Part of a small language model's weights: MLP 832 SwiGLU, 20.7M parameters.
Each number is 200 + 20 x the weight over its row's rms, rounded and kept within 0 to 999. Layers, rows and columns count from 0. The size before them is the row's rms in percent of the matrix's.

# up: layer 9 MLP up, 832x320, rms 0.0937, rows 207-241, columns 128-191
# down: layer 9 MLP down (transposed), 832x320, rms 0.0914, rows 207-241, columns 128-191
# gate: layer 9 MLP gate, 832x320, rms 0.0933, rows 208-242, columns 128-191
up207,099,208,214,174,191,210,173,231,155,194,179,213,182,218,180,192,212,228,175,207,203,180,205,223,197,189,222,178,192,222,208,202,217,175,217,204,201,222,199,175,203,227,176,198,183,191,223,205,178,238,230,182,178,180,219,209,193,199,198,191,192,213,233,211,248
down207,097,189,180,198,217,169,194,187,179,186,201,166,238,226,221,205,193,175,191,191,198,191,212,207,190,172,182,197,210,189,261,254,235,207,228,217,158,209,183,226,192,196,191,200,191,184,180,205,214,189,199,221,206,199,203,183,227,219,200,201,169,223,178,235,172
gate208,106,226,221,209,183,249,203,204,215,189,187,173,195,201,200,181,232,209,194,183,179,155,202,182,194,207,220,164,187,218,245,207,174,199,228,192,190,192,183,212,199,185,175,235,192,218,210,187,186,206,205,245,193,149,225,199,208,180,193,228,179,214,207,207,169
up208,104,199,220,198,183,180,225,186,204,195,194,226,205,223,145,206,157,233,204,218,187,195,132,189,196,206,202,183,170,212,185,173,213,194,166,196,219,175,150,198,206,179,208,225,209,219,197,188,226,179,185,188,225,191,191,203,180,201,211,200,219,223,216,215,192
down208,103,208,205,202,233,245,202,193,202,176,212,223,204,202,210,224,192,184,214,272,176,208,197,211,194,195,230,190,215,189,209,206,170,173,170,171,202,195,208,176,213,176,220,196,197,206,227,208,173,183,188,192,192,174,183,195,201,169,237,178,220,211,199,201,178
gate209,104,207,211,200,183,211,205,209,212,199,215,236,165,201,204,198,214,198,193,221,247,214,209,197,197,185,202,184,195,182,199,186,158,232,168,203,246,221,196,210,176,218,199,211,192,188,203,175,168,221,164,205,191,197,194,167,206,183,189,194,237,210,178,209,186
up209,099,189,229,170,207,176,207,187,211,211,183,190,199,218,204,204,192,225,186,192,159,191,227,214,213,184,197,220,192,194,191,192,189,186,196,191,185,214,184,191,252,211,205,193,185,200,199,183,217,172,224,187,214,218,201,167,232,178,217,198,165,163,196,193,210
down209,098,197,226,199,214,166,173,191,221,226,191,184,153,208,198,172,202,186,188,200,162,213,197,155,202,202,205,225,201,212,192,197,213,212,174,170,197,194,202,185,174,204,234,182,180,193,203,198,201,221,179,227,239,212,176,155,216,233,195,208,195,220,212,205,190
gate210,111,204,203,203,218,211,193,195,221,162,214,209,163,194,198,204,179,180,204,206,185,177,164,197,201,211,202,192,209,188,210,197,187,190,202,230,194,233,197,175,178,250,192,169,181,166,182,219,179,174,189,206,203,205,215,198,164,245,188,190,200,207,191,202,193
up210,109,182,207,199,206,186,202,198,206,225,196,202,150,198,187,169,209,178,186,216,201,221,198,192,185,211,209,188,169,200,192,224,189,197,223,168,184,262,212,207,193,189,196,201,206,189,182,193,187,228,180,223,213,180,153,161,216,159,200,227,188,176,216,161,193
down210,109,218,244,169,179,200,206,206,226,194,215,230,204,227,197,207,177,170,242,180,209,179,202,193,187,190,220,214,206,163,213,184,212,207,218,215,203,217,203,167,176,194,208,223,214,188,226,188,141,190,191,181,190,183,210,186,208,214,191,188,180,193,236,182,207
gate211,099,237,189,200,151,197,201,213,229,177,203,202,198,218,195,208,198,191,214,141,205,178,183,192,199,214,233,197,195,190,194,223,215,189,189,191,191,177,204,199,156,209,148,208,166,202,206,149,201,200,168,203,192,208,197,211,193,213,226,202,217,232,201,178,185
up211,100,198,253,187,193,224,202,214,199,188,176,180,211,215,224,201,200,225,184,224,186,179,183,182,217,179,200,206,214,201,231,184,188,217,201,219,184,224,207,235,209,211,219,200,180,198,216,221,196,153,183,155,226,173,219,203,189,179,162,207,182,159,200,237,223
down211,098,168,187,186,197,188,164,177,216,201,178,218,166,182,219,162,190,193,188,170,223,200,185,194,215,227,221,223,173,210,318,207,172,176,245,203,220,192,222,206,166,220,219,237,228,217,216,179,215,207,180,196,212,231,174,215,187,199,218,207,254,189,210,197,194
gate212,094,205,206,180,217,192,190,228,194,163,191,218,228,197,180,183,200,211,193,193,168,168,199,198,172,188,198,185,226,180,204,224,180,233,183,215,179,155,186,226,190,188,226,199,188,186,162,192,224,174,177,179,164,220,216,213,197,172,202,195,176,209,182,200,224
up212,097,224,216,211,185,199,182,192,191,234,208,205,189,190,207,197,196,219,189,235,200,185,220,182,165,182,204,141,175,219,188,196,238,177,170,209,208,212,174,215,198,230,198,235,204,189,198,205,197,238,193,191,175,165,166,257,218,191,185,222,216,233,221,192,223
down212,100,187,207,203,209,191,195,191,170,190,177,212,209,189,197,194,182,209,185,212,219,193,227,197,169,230,179,196,209,189,159,194,187,187,215,174,215,208,189,199,193,192,214,213,190,194,192,220,171,221,195,212,222,197,220,227,203,202,195,181,202,191,196,210,220
gate213,091,215,202,175,199,215,170,206,235,204,206,213,197,271,187,198,214,210,220,221,196,205,206,183,208,184,213,168,173,197,217,212,220,186,215,210,191,217,179,186,199,255,232,195,187,201,197,191,190,210,154,230,246,188,170,207,192,178,188,189,188,189,170,198,152
up213,085,203,236,175,172,204,231,188,220,161,183,195,187,210,198,211,189,151,201,173,183,181,216,216,200,195,206,239,169,194,199,210,182,187,169,195,197,210,200,258,184,161,192,214,205,209,178,207,220,212,221,176,158,185,216,182,197,205,233,261,211,194,176,206,200
down213,092,216,197,218,236,196,187,175,209,188,190,181,184,218,159,183,181,189,195,209,181,235,221,183,224,211,214,181,206,222,201,219,231,209,214,233,199,228,188,204,198,224,217,203,208,182,213,204,214,197,187,222,203,193,195,163,199,212,190,199,230,198,199,204,221
gate214,113,229,238,196,227,184,211,205,196,187,185,189,210,219,195,192,173,210,209,169,204,215,209,177,189,199,207,187,203,191,223,204,170,215,226,239,213,201,169,178,177,220,220,202,215,179,209,182,183,181,173,198,198,175,189,201,188,193,183,198,169,168,221,191,196
up214,112,209,183,224,187,203,217,190,187,182,216,220,180,182,169,209,170,217,195,226,226,194,232,173,191,216,216,200,165,177,202,211,194,195,209,168,201,206,180,215,208,176,207,212,238,185,215,219,164,223,174,185,221,230,190,214,199,159,190,203,196,217,189,179,212
down214,110,203,239,197,207,170,234,197,214,197,203,194,202,172,226,202,188,196,206,221,222,187,194,185,198,195,198,219,222,232,221,190,231,196,212,190,182,178,217,173,229,226,186,204,218,217,207,152,175,194,190,161,208,194,204,209,214,217,186,191,215,174,208,232,192
gate215,098,177,217,237,193,214,170,193,194,196,172,216,188,198,188,201,216,187,195,158,192,230,200,202,176,223,192,192,221,238,174,222,191,169,202,217,198,196,197,208,183,188,203,197,160,189,212,196,204,203,196,205,171,194,219,238,198,206,201,220,182,190,176,183,201
up215,105,184,187,191,197,208,189,185,194,191,168,209,232,142,211,245,193,219,209,149,224,231,194,186,193,181,173,163,221,166,204,171,203,236,196,210,205,234,220,196,183,193,180,176,172,184,187,196,200,168,178,213,247,188,207,207,217,217,194,195,207,187,213,222,205
down215,105,174,219,185,189,215,165,200,218,215,171,219,197,172,191,208,178,216,190,191,201,235,206,210,190,227,190,198,205,193,217,216,183,220,163,176,161,208,208,153,187,203,183,182,207,202,220,187,211,209,202,170,179,168,167,203,207,199,191,197,205,206,188,202,177
gate216,107,223,183,199,222,217,210,192,213,164,149,201,171,205,190,225,189,204,195,193,213,226,208,187,164,155,197,183,210,216,205,188,188,233,198,200,177,233,200,200,206,193,193,211,202,224,231,199,168,193,161,213,225,227,218,184,210,195,203,202,172,205,195,246,180
up216,100,195,218,212,179,214,199,195,200,208,182,190,221,231,193,174,206,171,195,161,199,220,186,193,221,220,189,219,178,174,187,173,221,173,231,221,189,182,154,202,197,249,162,206,201,191,185,173,207,169,206,232,180,194,218,206,170,210,204,211,231,222,206,219,207
down216,100,211,200,196,237,159,210,235,203,200,227,197,213,207,228,211,205,208,206,187,199,227,187,182,179,185,225,207,214,165,243,175,215,240,205,217,156,220,260,187,216,206,160,241,180,207,225,189,180,195,181,181,223,230,200,191,196,222,188,183,214,172,179,203,199
gate217,095,211,154,177,244,193,226,201,193,172,175,144,193,221,215,166,190,205,204,220,180,167,203,196,195,200,212,215,222,172,207,199,206,206,195,227,202,185,194,181,193,227,208,220,165,162,168,194,230,187,216,224,180,219,220,196,185,219,215,173,191,205,202,216,191
up217,099,186,174,202,209,179,226,157,148,166,231,171,183,200,182,155,189,204,187,184,183,193,176,207,238,209,185,229,238,200,209,182,194,210,185,202,196,217,179,195,219,218,211,215,177,186,177,203,172,163,228,228,195,234,186,185,132,156,207,180,172,200,219,164,174
down217,100,217,197,158,186,148,250,198,220,182,217,219,210,184,197,220,200,210,186,224,199,170,218,222,184,174,196,220,205,201,168,245,207,217,190,211,173,200,231,212,211,203,221,186,165,216,193,224,194,225,209,200,228,171,229,190,224,185,175,176,203,195,217,166,206
gate218,108,187,195,207,195,210,198,175,210,168,220,189,199,183,184,219,194,213,214,174,216,195,202,185,161,218,186,197,199,174,215,204,191,204,213,201,213,224,195,218,184,193,226,194,169,153,268,192,202,194,191,211,207,172,183,199,194,194,206,186,205,198,178,172,179
up218,103,157,220,233,198,207,245,210,230,241,215,190,192,213,213,210,192,213,188,195,206,191,202,179,212,233,230,212,233,227,194,197,207,205,234,185,225,224,171,187,183,172,179,236,189,185,216,219,197,241,191,223,220,197,177,209,218,190,256,215,207,186,201,202,196
down218,104,202,192,217,229,223,230,180,180,198,193,218,185,183,175,227,190,193,201,202,217,185,243,210,204,183,153,212,215,231,231,189,198,195,209,173,205,180,189,197,197,193,195,220,196,194,193,173,208,182,183,202,216,222,195,185,204,206,210,169,175,220,202,205,174
gate219,107,198,176,199,209,196,227,192,221,198,180,227,192,209,179,190,187,195,205,187,222,206,219,186,203,242,195,224,209,223,235,200,208,207,174,237,227,223,192,175,206,219,212,205,177,175,221,204,191,207,195,205,195,210,188,212,211,206,217,189,177,210,212,206,177
up219,105,174,220,186,196,205,190,190,202,210,182,201,243,239,207,202,210,176,173,218,212,167,188,212,219,216,194,203,223,200,211,181,180,212,244,211,171,191,161,181,197,154,195,175,179,224,169,169,204,206,228,166,174,169,203,184,187,193,192,180,219,217,210,243,237
down219,103,212,220,231,190,195,187,232,196,211,165,186,243,182,230,209,230,198,181,204,227,211,246,178,204,197,225,191,185,207,202,199,203,213,226,219,209,176,176,230,228,176,192,212,204,205,219,235,195,201,218,197,206,204,192,171,169,230,215,180,172,162,229,216,213
gate220,104,212,216,212,205,182,195,233,187,208,174,243,202,213,170,241,212,195,191,190,202,184,215,217,191,190,198,182,237,169,202,184,213,214,191,195,158,187,225,186,175,211,212,189,182,200,262,193,213,210,165,213,203,213,210,201,187,161,212,199,196,164,200,188,198
up220,105,138,166,206,180,194,221,174,184,175,220,182,198,199,222,243,176,233,205,173,222,200,205,244,204,193,203,227,185,205,187,172,218,205,227,228,213,173,207,209,176,194,203,200,194,182,208,231,184,202,203,198,186,202,202,196,196,205,244,206,198,207,201,180,211
down220,105,220,199,204,198,206,215,208,186,190,194,208,210,220,244,195,179,210,192,215,186,211,196,162,201,190,182,217,188,196,162,211,188,198,217,192,223,222,202,219,213,214,202,208,189,213,204,197,227,216,211,206,205,205,218,225,189,205,212,225,198,227,174,173,164
gate221,088,201,220,180,222,208,218,214,212,171,225,196,191,195,199,212,172,200,219,172,174,194,195,207,203,181,154,198,197,169,203,177,194,195,214,194,183,205,182,217,196,180,216,217,183,190,196,183,197,205,199,220,169,231,150,172,211,226,228,214,186,177,161,215,191
up221,089,174,182,184,185,191,204,194,195,191,232,222,174,172,191,162,145,201,184,165,189,215,166,211,198,192,205,213,193,183,197,196,219,221,189,188,205,238,222,245,225,196,211,183,199,232,221,178,183,201,209,210,227,226,156,167,204,204,205,218,201,161,216,194,211
down221,094,213,156,203,199,195,214,184,175,181,216,214,174,157,230,187,185,188,171,213,212,188,200,163,234,201,223,213,199,238,189,227,234,209,223,207,183,224,203,214,207,200,216,183,221,192,157,194,148,196,208,194,219,200,196,211,229,186,207,155,217,202,226,214,210
gate222,101,206,222,202,211,190,202,215,242,185,184,226,175,175,181,213,208,217,199,189,201,179,181,240,215,207,205,183,179,188,230,207,155,162,186,218,201,209,228,202,175,182,206,178,164,201,204,207,219,260,179,201,170,194,207,247,187,216,221,211,207,169,184,216,205
up222,096,234,188,176,199,189,193,200,208,215,216,208,237,192,208,204,229,217,235,160,236,160,195,202,202,209,216,200,227,159,184,188,191,203,188,186,186,208,221,174,186,198,179,214,195,206,186,212,206,193,193,217,185,185,227,217,168,236,219,188,221,210,205,201,206
down222,097,195,227,188,199,201,207,223,247,151,210,215,227,214,205,185,198,220,186,188,207,194,176,185,214,218,189,225,173,236,212,174,230,204,198,199,195,204,188,193,204,184,228,180,188,208,219,213,194,194,217,241,223,218,198,201,196,223,209,186,195,200,217,183,205
gate223,102,198,209,216,195,212,194,191,238,207,226,176,199,227,204,211,200,209,205,154,234,221,170,235,179,196,214,216,224,195,193,225,187,223,178,204,196,206,185,227,194,235,185,212,199,198,181,239,191,189,162,162,188,227,205,231,227,199,209,206,203,191,140,203,211
up223,099,211,229,226,188,217,156,181,237,193,211,241,213,227,207,178,205,193,216,185,203,200,199,190,199,222,193,230,216,205,185,179,192,204,214,238,181,196,186,194,193,240,184,192,201,186,218,215,214,180,217,176,182,183,177,217,165,171,183,203,183,230,209,195,208
down223,099,208,148,226,216,191,200,163,169,206,227,204,197,192,225,184,211,175,196,194,190,197,200,197,236,182,163,160,250,203,194,190,191,222,195,212,189,223,154,220,167,200,224,199,203,198,174,213,190,211,197,201,188,209,219,249,236,192,182,220,191,205,197,173,189
gate224,106,189,202,173,218,164,183,174,193,170,195,193,184,202,201,188,227,211,217,197,180,176,164,192,160,207,178,231,187,179,199,175,201,207,177,231,227,208,194,194,214,192,223,215,187,155,194,201,173,164,179,221,178,212,234,162,197,205,209,202,219,202,158,224,170
up224,110,198,226,218,196,194,219,214,206,236,219,171,195,195,203,138,259,192,194,218,190,221,187,227,218,185,202,207,253,193,183,169,219,187,195,182,181,174,200,203,180,200,206,170,207,225,203,203,204,203,213,189,196,198,195,212,179,198,162,191,185,216,215,165,204
down224,109,193,168,264,213,209,190,232,212,206,204,208,231,162,214,180,192,198,218,224,218,184,215,215,214,185,193,215,231,193,288,191,179,175,191,191,195,183,188,168,205,238,191,194,191,214,198,204,231,208,217,186,208,180,192,218,167,222,174,189,207,217,188,178,213
gate225,110,204,213,192,211,227,206,188,222,178,200,217,196,192,200,199,202,195,212,179,197,192,191,179,187,203,190,180,180,208,209,182,190,210,167,219,190,227,192,241,187,227,177,194,201,189,212,204,197,195,211,186,174,203,188,246,181,227,183,189,248,217,162,185,216
up225,108,181,212,216,224,201,148,230,221,198,204,188,202,204,224,187,224,216,192,179,207,182,234,208,207,182,223,208,169,243,198,203,206,223,183,170,203,188,183,205,184,222,177,187,207,192,207,208,176,213,211,178,193,209,205,228,219,235,187,189,172,195,246,231,213
down225,106,161,197,228,193,199,184,218,221,193,185,152,220,189,206,194,196,178,228,228,175,218,189,197,194,187,211,189,214,214,206,189,185,203,195,205,190,212,207,239,172,190,226,197,190,222,182,200,164,235,211,186,189,209,190,214,194,188,243,193,165,207,189,230,192
gate226,111,207,178,214,201,152,166,185,198,182,199,205,207,206,176,198,222,203,179,195,216,207,136,177,206,261,203,164,240,189,205,211,194,186,210,222,216,203,204,199,161,202,198,191,174,174,191,193,204,198,187,205,168,199,198,248,182,192,199,196,195,211,170,212,177
up226,110,212,206,188,168,191,227,201,205,228,200,205,205,200,207,197,251,189,194,201,184,227,212,226,206,204,249,190,145,234,205,187,210,199,221,196,225,163,206,200,198,187,196,191,151,224,177,204,207,197,193,220,172,207,228,216,198,239,226,175,183,188,192,161,178
down226,107,185,194,237,218,208,207,194,227,179,192,194,164,208,222,158,175,227,191,170,220,200,175,186,199,219,175,219,216,213,138,216,215,206,191,201,234,171,170,204,187,233,215,182,223,181,210,206,156,219,217,219,208,231,191,164,185,188,193,190,217,182,222,173,218
gate227,102,186,204,228,188,217,205,203,202,199,197,168,193,238,161,191,218,225,201,230,213,192,190,179,169,186,191,226,211,180,207,199,194,222,189,207,222,223,216,184,221,197,229,186,190,151,162,209,165,190,209,212,187,227,175,243,197,197,199,207,161,177,145,189,197
up227,106,176,187,181,209,213,169,208,251,205,182,191,196,196,193,209,167,203,203,155,219,225,235,181,202,187,179,213,158,235,193,192,245,172,202,186,214,173,198,226,200,212,167,208,162,199,223,203,236,203,236,179,187,192,209,181,216,165,227,223,193,212,206,225,178
down227,105,201,208,224,209,224,196,201,209,159,220,164,214,213,187,211,204,239,205,178,205,165,222,224,177,215,174,200,196,223,250,163,191,205,212,193,225,170,193,205,204,216,205,194,190,201,210,216,196,201,179,180,183,202,192,225,188,194,222,211,187,207,177,214,204
gate228,103,205,204,216,236,227,213,201,213,231,181,186,192,227,198,198,204,201,193,187,174,201,196,200,169,237,192,192,196,194,212,240,200,248,185,212,197,188,207,184,206,235,165,185,180,205,242,218,176,227,250,206,228,187,181,177,230,235,204,186,210,210,192,200,189
up228,098,178,182,177,166,214,194,200,175,194,232,194,200,159,194,215,185,192,235,179,228,213,196,204,201,214,218,202,197,188,239,208,197,191,217,215,202,206,198,175,209,209,171,232,206,183,225,204,202,195,178,173,233,198,215,208,225,154,219,209,210,237,199,196,185
down228,099,203,196,180,235,198,221,206,221,217,186,189,182,185,206,194,210,197,197,171,211,212,204,190,202,205,180,214,195,217,171,160,196,195,202,165,246,215,205,199,230,175,211,174,211,191,155,160,208,206,194,209,188,191,216,230,225,197,186,174,216,205,181,200,197
gate229,104,203,198,188,208,207,219,170,203,180,132,232,185,218,214,200,211,207,183,208,202,187,185,182,227,193,215,219,206,146,221,205,180,221,206,211,233,223,189,194,159,235,233,172,220,182,187,201,173,223,196,196,219,220,189,199,192,225,187,175,199,209,183,190,220
up229,103,176,208,227,232,202,211,176,172,226,169,190,189,177,207,222,209,210,194,229,201,217,179,182,213,238,170,195,234,172,190,218,200,174,204,197,223,225,203,193,184,204,237,185,175,181,181,181,147,230,193,195,227,204,196,157,229,192,215,230,214,217,216,156,223
down229,100,176,187,257,167,198,174,195,226,194,216,199,231,183,174,192,221,225,182,192,187,195,183,218,201,207,172,189,165,203,159,176,206,205,172,233,220,213,220,215,204,175,209,224,199,221,228,211,204,200,212,157,186,204,211,200,207,193,216,206,195,217,213,193,201
gate230,101,190,204,217,163,204,192,169,202,190,244,213,178,230,232,229,187,216,221,181,235,231,183,195,212,222,190,217,161,193,190,162,178,219,165,175,224,228,185,176,179,214,188,212,195,225,197,178,215,169,185,169,200,237,180,201,203,188,196,201,188,196,148,182,203
up230,100,214,198,204,201,202,213,198,206,180,230,216,194,194,181,205,199,216,192,213,199,214,207,176,178,193,195,207,190,232,159,193,236,206,198,205,205,187,192,161,223,189,233,221,199,210,202,177,202,203,181,183,184,239,178,169,191,208,200,221,216,196,173,238,188
down230,098,226,216,189,230,198,194,228,181,204,164,213,178,183,186,194,210,231,204,168,208,212,222,188,206,176,212,175,206,191,179,183,183,214,240,210,169,205,257,243,198,203,218,244,204,193,191,214,217,231,220,220,213,196,190,186,168,184,199,189,216,203,209,194,203
gate231,107,192,199,218,165,210,222,195,188,194,205,218,167,210,205,188,213,191,221,209,200,208,179,220,246,180,193,183,241,207,204,207,183,221,219,229,172,201,203,218,200,176,225,198,229,175,210,236,224,218,168,198,215,230,210,195,154,206,219,194,195,212,195,165,187
up231,104,244,214,191,193,245,194,232,184,212,193,201,196,189,193,216,219,196,191,167,202,173,161,207,208,211,181,173,240,152,200,188,219,198,250,237,202,209,230,216,214,254,220,159,181,205,167,187,193,184,208,187,217,181,197,213,222,197,166,188,208,183,199,224,166
down231,103,170,218,126,184,232,178,191,188,209,218,191,194,231,201,202,220,199,191,229,209,204,204,151,209,202,201,205,215,185,237,220,206,178,228,187,179,215,246,190,178,216,231,176,203,202,216,176,228,204,209,210,190,185,215,197,214,217,229,190,215,224,225,200,219
gate232,096,211,231,203,232,220,228,191,185,189,169,193,209,217,223,173,221,192,202,207,198,202,227,193,178,165,197,202,213,201,208,186,199,226,166,201,185,182,217,192,186,195,162,216,203,219,244,190,237,188,169,178,191,208,210,173,182,215,181,228,180,187,204,192,186
up232,092,205,190,210,178,210,215,195,201,231,168,200,168,228,196,195,198,209,246,230,177,220,190,222,181,214,231,194,173,191,196,187,215,211,220,202,240,220,197,189,215,185,196,229,189,210,240,184,193,220,220,192,218,203,228,193,178,161,236,215,216,204,171,216,183
down232,095,169,200,211,195,220,190,200,164,224,208,239,207,218,168,206,155,198,201,216,171,192,172,175,221,242,189,214,201,185,174,196,236,191,197,192,176,183,193,206,219,188,199,242,217,231,177,212,216,182,207,154,236,204,220,188,210,191,220,202,168,205,196,243,202
gate233,092,185,225,176,201,209,207,171,220,180,199,208,209,227,174,227,194,215,185,167,151,185,186,250,189,199,208,195,186,181,253,203,238,196,166,184,208,199,212,211,197,193,204,213,147,215,223,219,218,175,220,200,170,231,206,184,168,219,212,235,213,216,204,204,162
up233,095,206,167,188,183,195,205,181,189,210,204,194,210,182,205,172,209,193,219,211,225,206,194,140,211,214,185,179,250,209,174,218,180,203,196,185,199,219,200,224,196,195,178,176,208,196,188,206,182,193,166,184,227,183,175,219,220,190,224,170,184,155,207,214,223
down233,098,206,210,201,203,223,201,251,182,194,193,188,169,183,196,209,218,198,195,224,207,190,170,162,191,193,209,187,210,200,204,192,204,224,206,165,202,229,201,239,177,215,187,170,182,192,204,218,191,165,138,181,250,197,210,224,213,221,207,220,203,186,184,225,212
gate234,098,186,197,226,202,229,211,233,176,197,189,197,178,228,188,172,240,210,219,222,183,199,189,215,203,204,205,199,217,202,202,200,208,219,196,195,179,211,181,216,154,163,170,191,208,235,198,205,204,218,191,218,196,225,225,182,172,189,199,207,190,240,172,185,193
up234,100,194,176,178,192,221,212,169,194,236,178,154,255,197,191,207,213,193,194,221,192,167,210,176,206,189,137,216,212,165,186,213,230,192,191,202,203,185,182,156,187,160,215,210,203,246,212,187,241,225,213,180,206,186,165,199,190,237,211,219,222,189,168,244,182
down234,102,211,212,218,226,191,230,192,229,180,194,200,213,200,177,199,198,201,212,221,223,191,204,207,190,200,196,155,182,204,282,185,208,184,198,199,196,242,178,194,209,203,190,201,210,187,197,189,181,158,244,173,210,172,242,216,216,206,190,169,189,208,178,196,211
gate235,100,180,188,222,224,191,200,196,224,194,226,189,210,212,199,220,280,161,221,202,191,174,212,208,186,178,230,193,193,230,189,195,231,229,218,186,192,173,187,232,175,190,166,191,173,184,194,223,181,213,181,196,207,198,165,177,225,185,201,217,191,201,192,193,194
up235,098,183,211,218,205,205,223,160,213,195,198,204,205,179,230,204,157,238,250,211,224,192,211,189,184,210,199,196,178,197,197,213,198,200,182,187,176,182,209,198,244,194,186,209,209,226,187,168,151,193,178,200,210,192,238,209,200,182,219,179,203,211,203,220,216
down235,100,164,215,191,224,185,224,155,198,199,210,176,197,196,225,174,199,195,207,175,255,160,199,212,194,199,171,196,208,190,203,185,208,207,180,194,182,214,182,143,204,224,191,210,190,179,190,185,184,204,181,191,232,183,172,196,230,179,182,195,207,221,208,187,213
gate236,101,229,190,206,212,222,217,184,220,184,164,225,218,224,137,229,220,198,231,195,155,239,177,176,198,195,178,166,197,166,229,191,200,176,205,204,198,242,215,206,205,208,181,199,179,185,218,186,218,192,174,231,193,198,179,203,223,188,205,211,202,206,193,211,188
up236,103,182,194,225,183,234,199,204,201,264,206,193,211,197,196,213,192,197,173,204,215,205,216,181,196,196,195,214,170,221,196,216,210,192,201,201,191,180,221,220,192,173,189,233,183,197,222,247,187,189,242,198,216,183,186,197,240,169,175,189,185,177,217,196,217
down236,104,184,184,202,219,219,195,205,170,196,205,192,202,172,222,218,220,221,230,226,214,213,220,231,180,212,220,189,186,219,253,218,214,199,214,205,227,235,203,209,186,204,211,183,223,202,223,211,152,237,187,229,201,188,205,227,207,172,190,184,184,197,233,198,167
gate237,073,160,183,196,200,237,178,221,226,222,149,161,205,223,203,215,186,154,179,156,180,150,203,189,171,233,193,232,231,213,231,205,208,168,194,182,225,216,175,203,188,206,186,191,174,203,228,193,230,196,195,221,162,186,214,212,169,198,217,207,186,233,157,245,187
up237,069,159,175,198,202,224,157,191,194,232,186,176,222,194,198,179,190,185,194,174,195,180,193,195,192,229,204,227,206,193,206,218,229,189,208,214,243,193,186,207,220,208,210,200,213,221,203,157,208,166,204,209,202,181,194,208,208,173,206,198,190,199,192,228,202
down237,081,187,219,216,185,209,203,212,158,209,200,189,191,188,212,208,202,241,216,167,202,204,215,210,202,186,201,206,180,194,234,225,189,206,211,190,165,200,200,200,254,219,231,189,224,250,198,189,171,198,171,195,215,195,181,205,202,174,188,207,186,215,212,186,191
gate238,110,228,189,220,216,207,173,186,200,201,196,210,198,182,212,212,208,174,228,233,189,205,160,192,214,199,192,197,225,189,197,207,221,189,195,195,162,209,219,230,152,205,203,177,188,188,169,232,166,187,186,221,212,228,244,226,206,214,188,228,241,215,193,187,217
up238,107,205,217,228,185,194,189,207,190,222,186,226,215,188,187,174,210,187,181,214,201,221,197,205,182,210,195,199,194,170,200,191,207,158,185,232,200,229,204,203,179,208,185,189,226,204,218,189,201,205,200,210,215,230,205,205,233,219,179,226,204,203,216,212,221
down238,104,208,191,210,233,197,205,168,215,196,206,232,163,128,189,192,224,173,177,175,184,200,197,190,196,208,202,215,225,201,197,162,203,222,226,227,221,228,185,197,213,202,248,198,217,193,166,216,186,202,221,205,200,184,218,163,193,207,182,146,213,199,194,198,170
gate239,106,178,199,178,225,193,212,230,177,199,188,185,209,204,191,207,214,177,184,210,192,228,182,237,190,216,211,180,245,196,217,192,207,211,167,216,215,212,174,204,207,194,179,218,185,141,232,186,241,210,172,191,202,189,205,220,230,189,225,190,242,204,188,222,208
up239,106,216,202,184,217,188,192,161,197,207,176,192,199,201,203,217,187,189,215,204,198,188,225,170,208,214,192,209,162,211,207,194,216,215,183,226,207,206,180,244,210,188,224,197,194,195,178,169,180,200,176,213,204,167,190,217,214,204,199,204,199,153,188,189,192
down239,104,193,164,202,239,166,191,211,195,171,194,184,196,183,204,199,165,213,203,216,228,203,212,185,187,205,236,196,194,153,238,150,199,231,215,219,195,198,201,211,186,198,210,178,207,183,190,192,220,197,222,219,232,204,205,194,172,218,202,199,219,211,193,202,178
gate240,096,198,221,189,207,195,222,173,194,205,226,195,180,211,236,204,211,216,226,185,214,195,180,195,213,191,186,182,229,193,208,190,195,210,212,205,180,212,186,227,180,215,180,191,151,167,189,208,211,182,169,195,202,210,226,206,196,212,232,193,194,270,164,183,219
up240,097,164,200,185,176,182,196,184,180,174,182,219,194,191,213,195,225,213,192,210,200,184,179,195,220,194,184,216,226,182,197,216,199,207,230,186,178,184,227,215,207,227,185,197,240,202,226,212,218,199,205,149,211,215,215,235,172,202,219,222,215,242,225,215,221
down240,098,219,201,211,222,208,187,173,180,216,185,212,209,164,160,208,182,227,203,203,214,200,206,197,198,193,198,253,189,212,171,194,208,218,218,208,221,195,179,225,200,219,224,210,227,235,210,180,184,194,221,194,181,231,204,199,191,191,197,174,210,204,213,204,186
gate241,100,189,197,166,191,192,237,175,191,204,204,198,193,196,175,190,215,226,215,205,129,169,205,167,178,185,192,213,189,154,202,185,164,241,200,171,207,179,174,188,205,171,173,226,192,184,185,230,206,191,187,179,192,220,219,203,185,202,222,203,168,204,225,191,213
up241,101,189,202,207,199,192,244,218,165,173,200,189,183,212,200,220,195,240,201,196,149,212,176,195,214,184,212,237,238,201,190,212,167,199,185,218,148,201,208,157,229,181,220,185,192,210,202,218,221,198,202,186,201,227,202,184,180,208,212,218,190,186,210,214,196
down241,101,173,211,228,180,194,170,233,192,200,184,219,171,193,179,200,237,170,166,218,193,204,169,181,213,206,200,190,245,190,174,202,185,173,214,218,213,201,175,195,207,216,230,173,210,242,214,183,207,217,154,178,167,246,200,185,207,206,197,196,209,157,186,204,177
gate242,094,176,232,200,229,219,200,208,215,203,214,219,189,219,207,208,202,208,228,148,207,170,197,224,198,212,213,215,212,225,224,201,198,212,190,225,219,238,179,234,202,178,239,196,199,197,213,213,171,187,191,218,181,228,202,193,160,195,193,230,189,210,180,204,190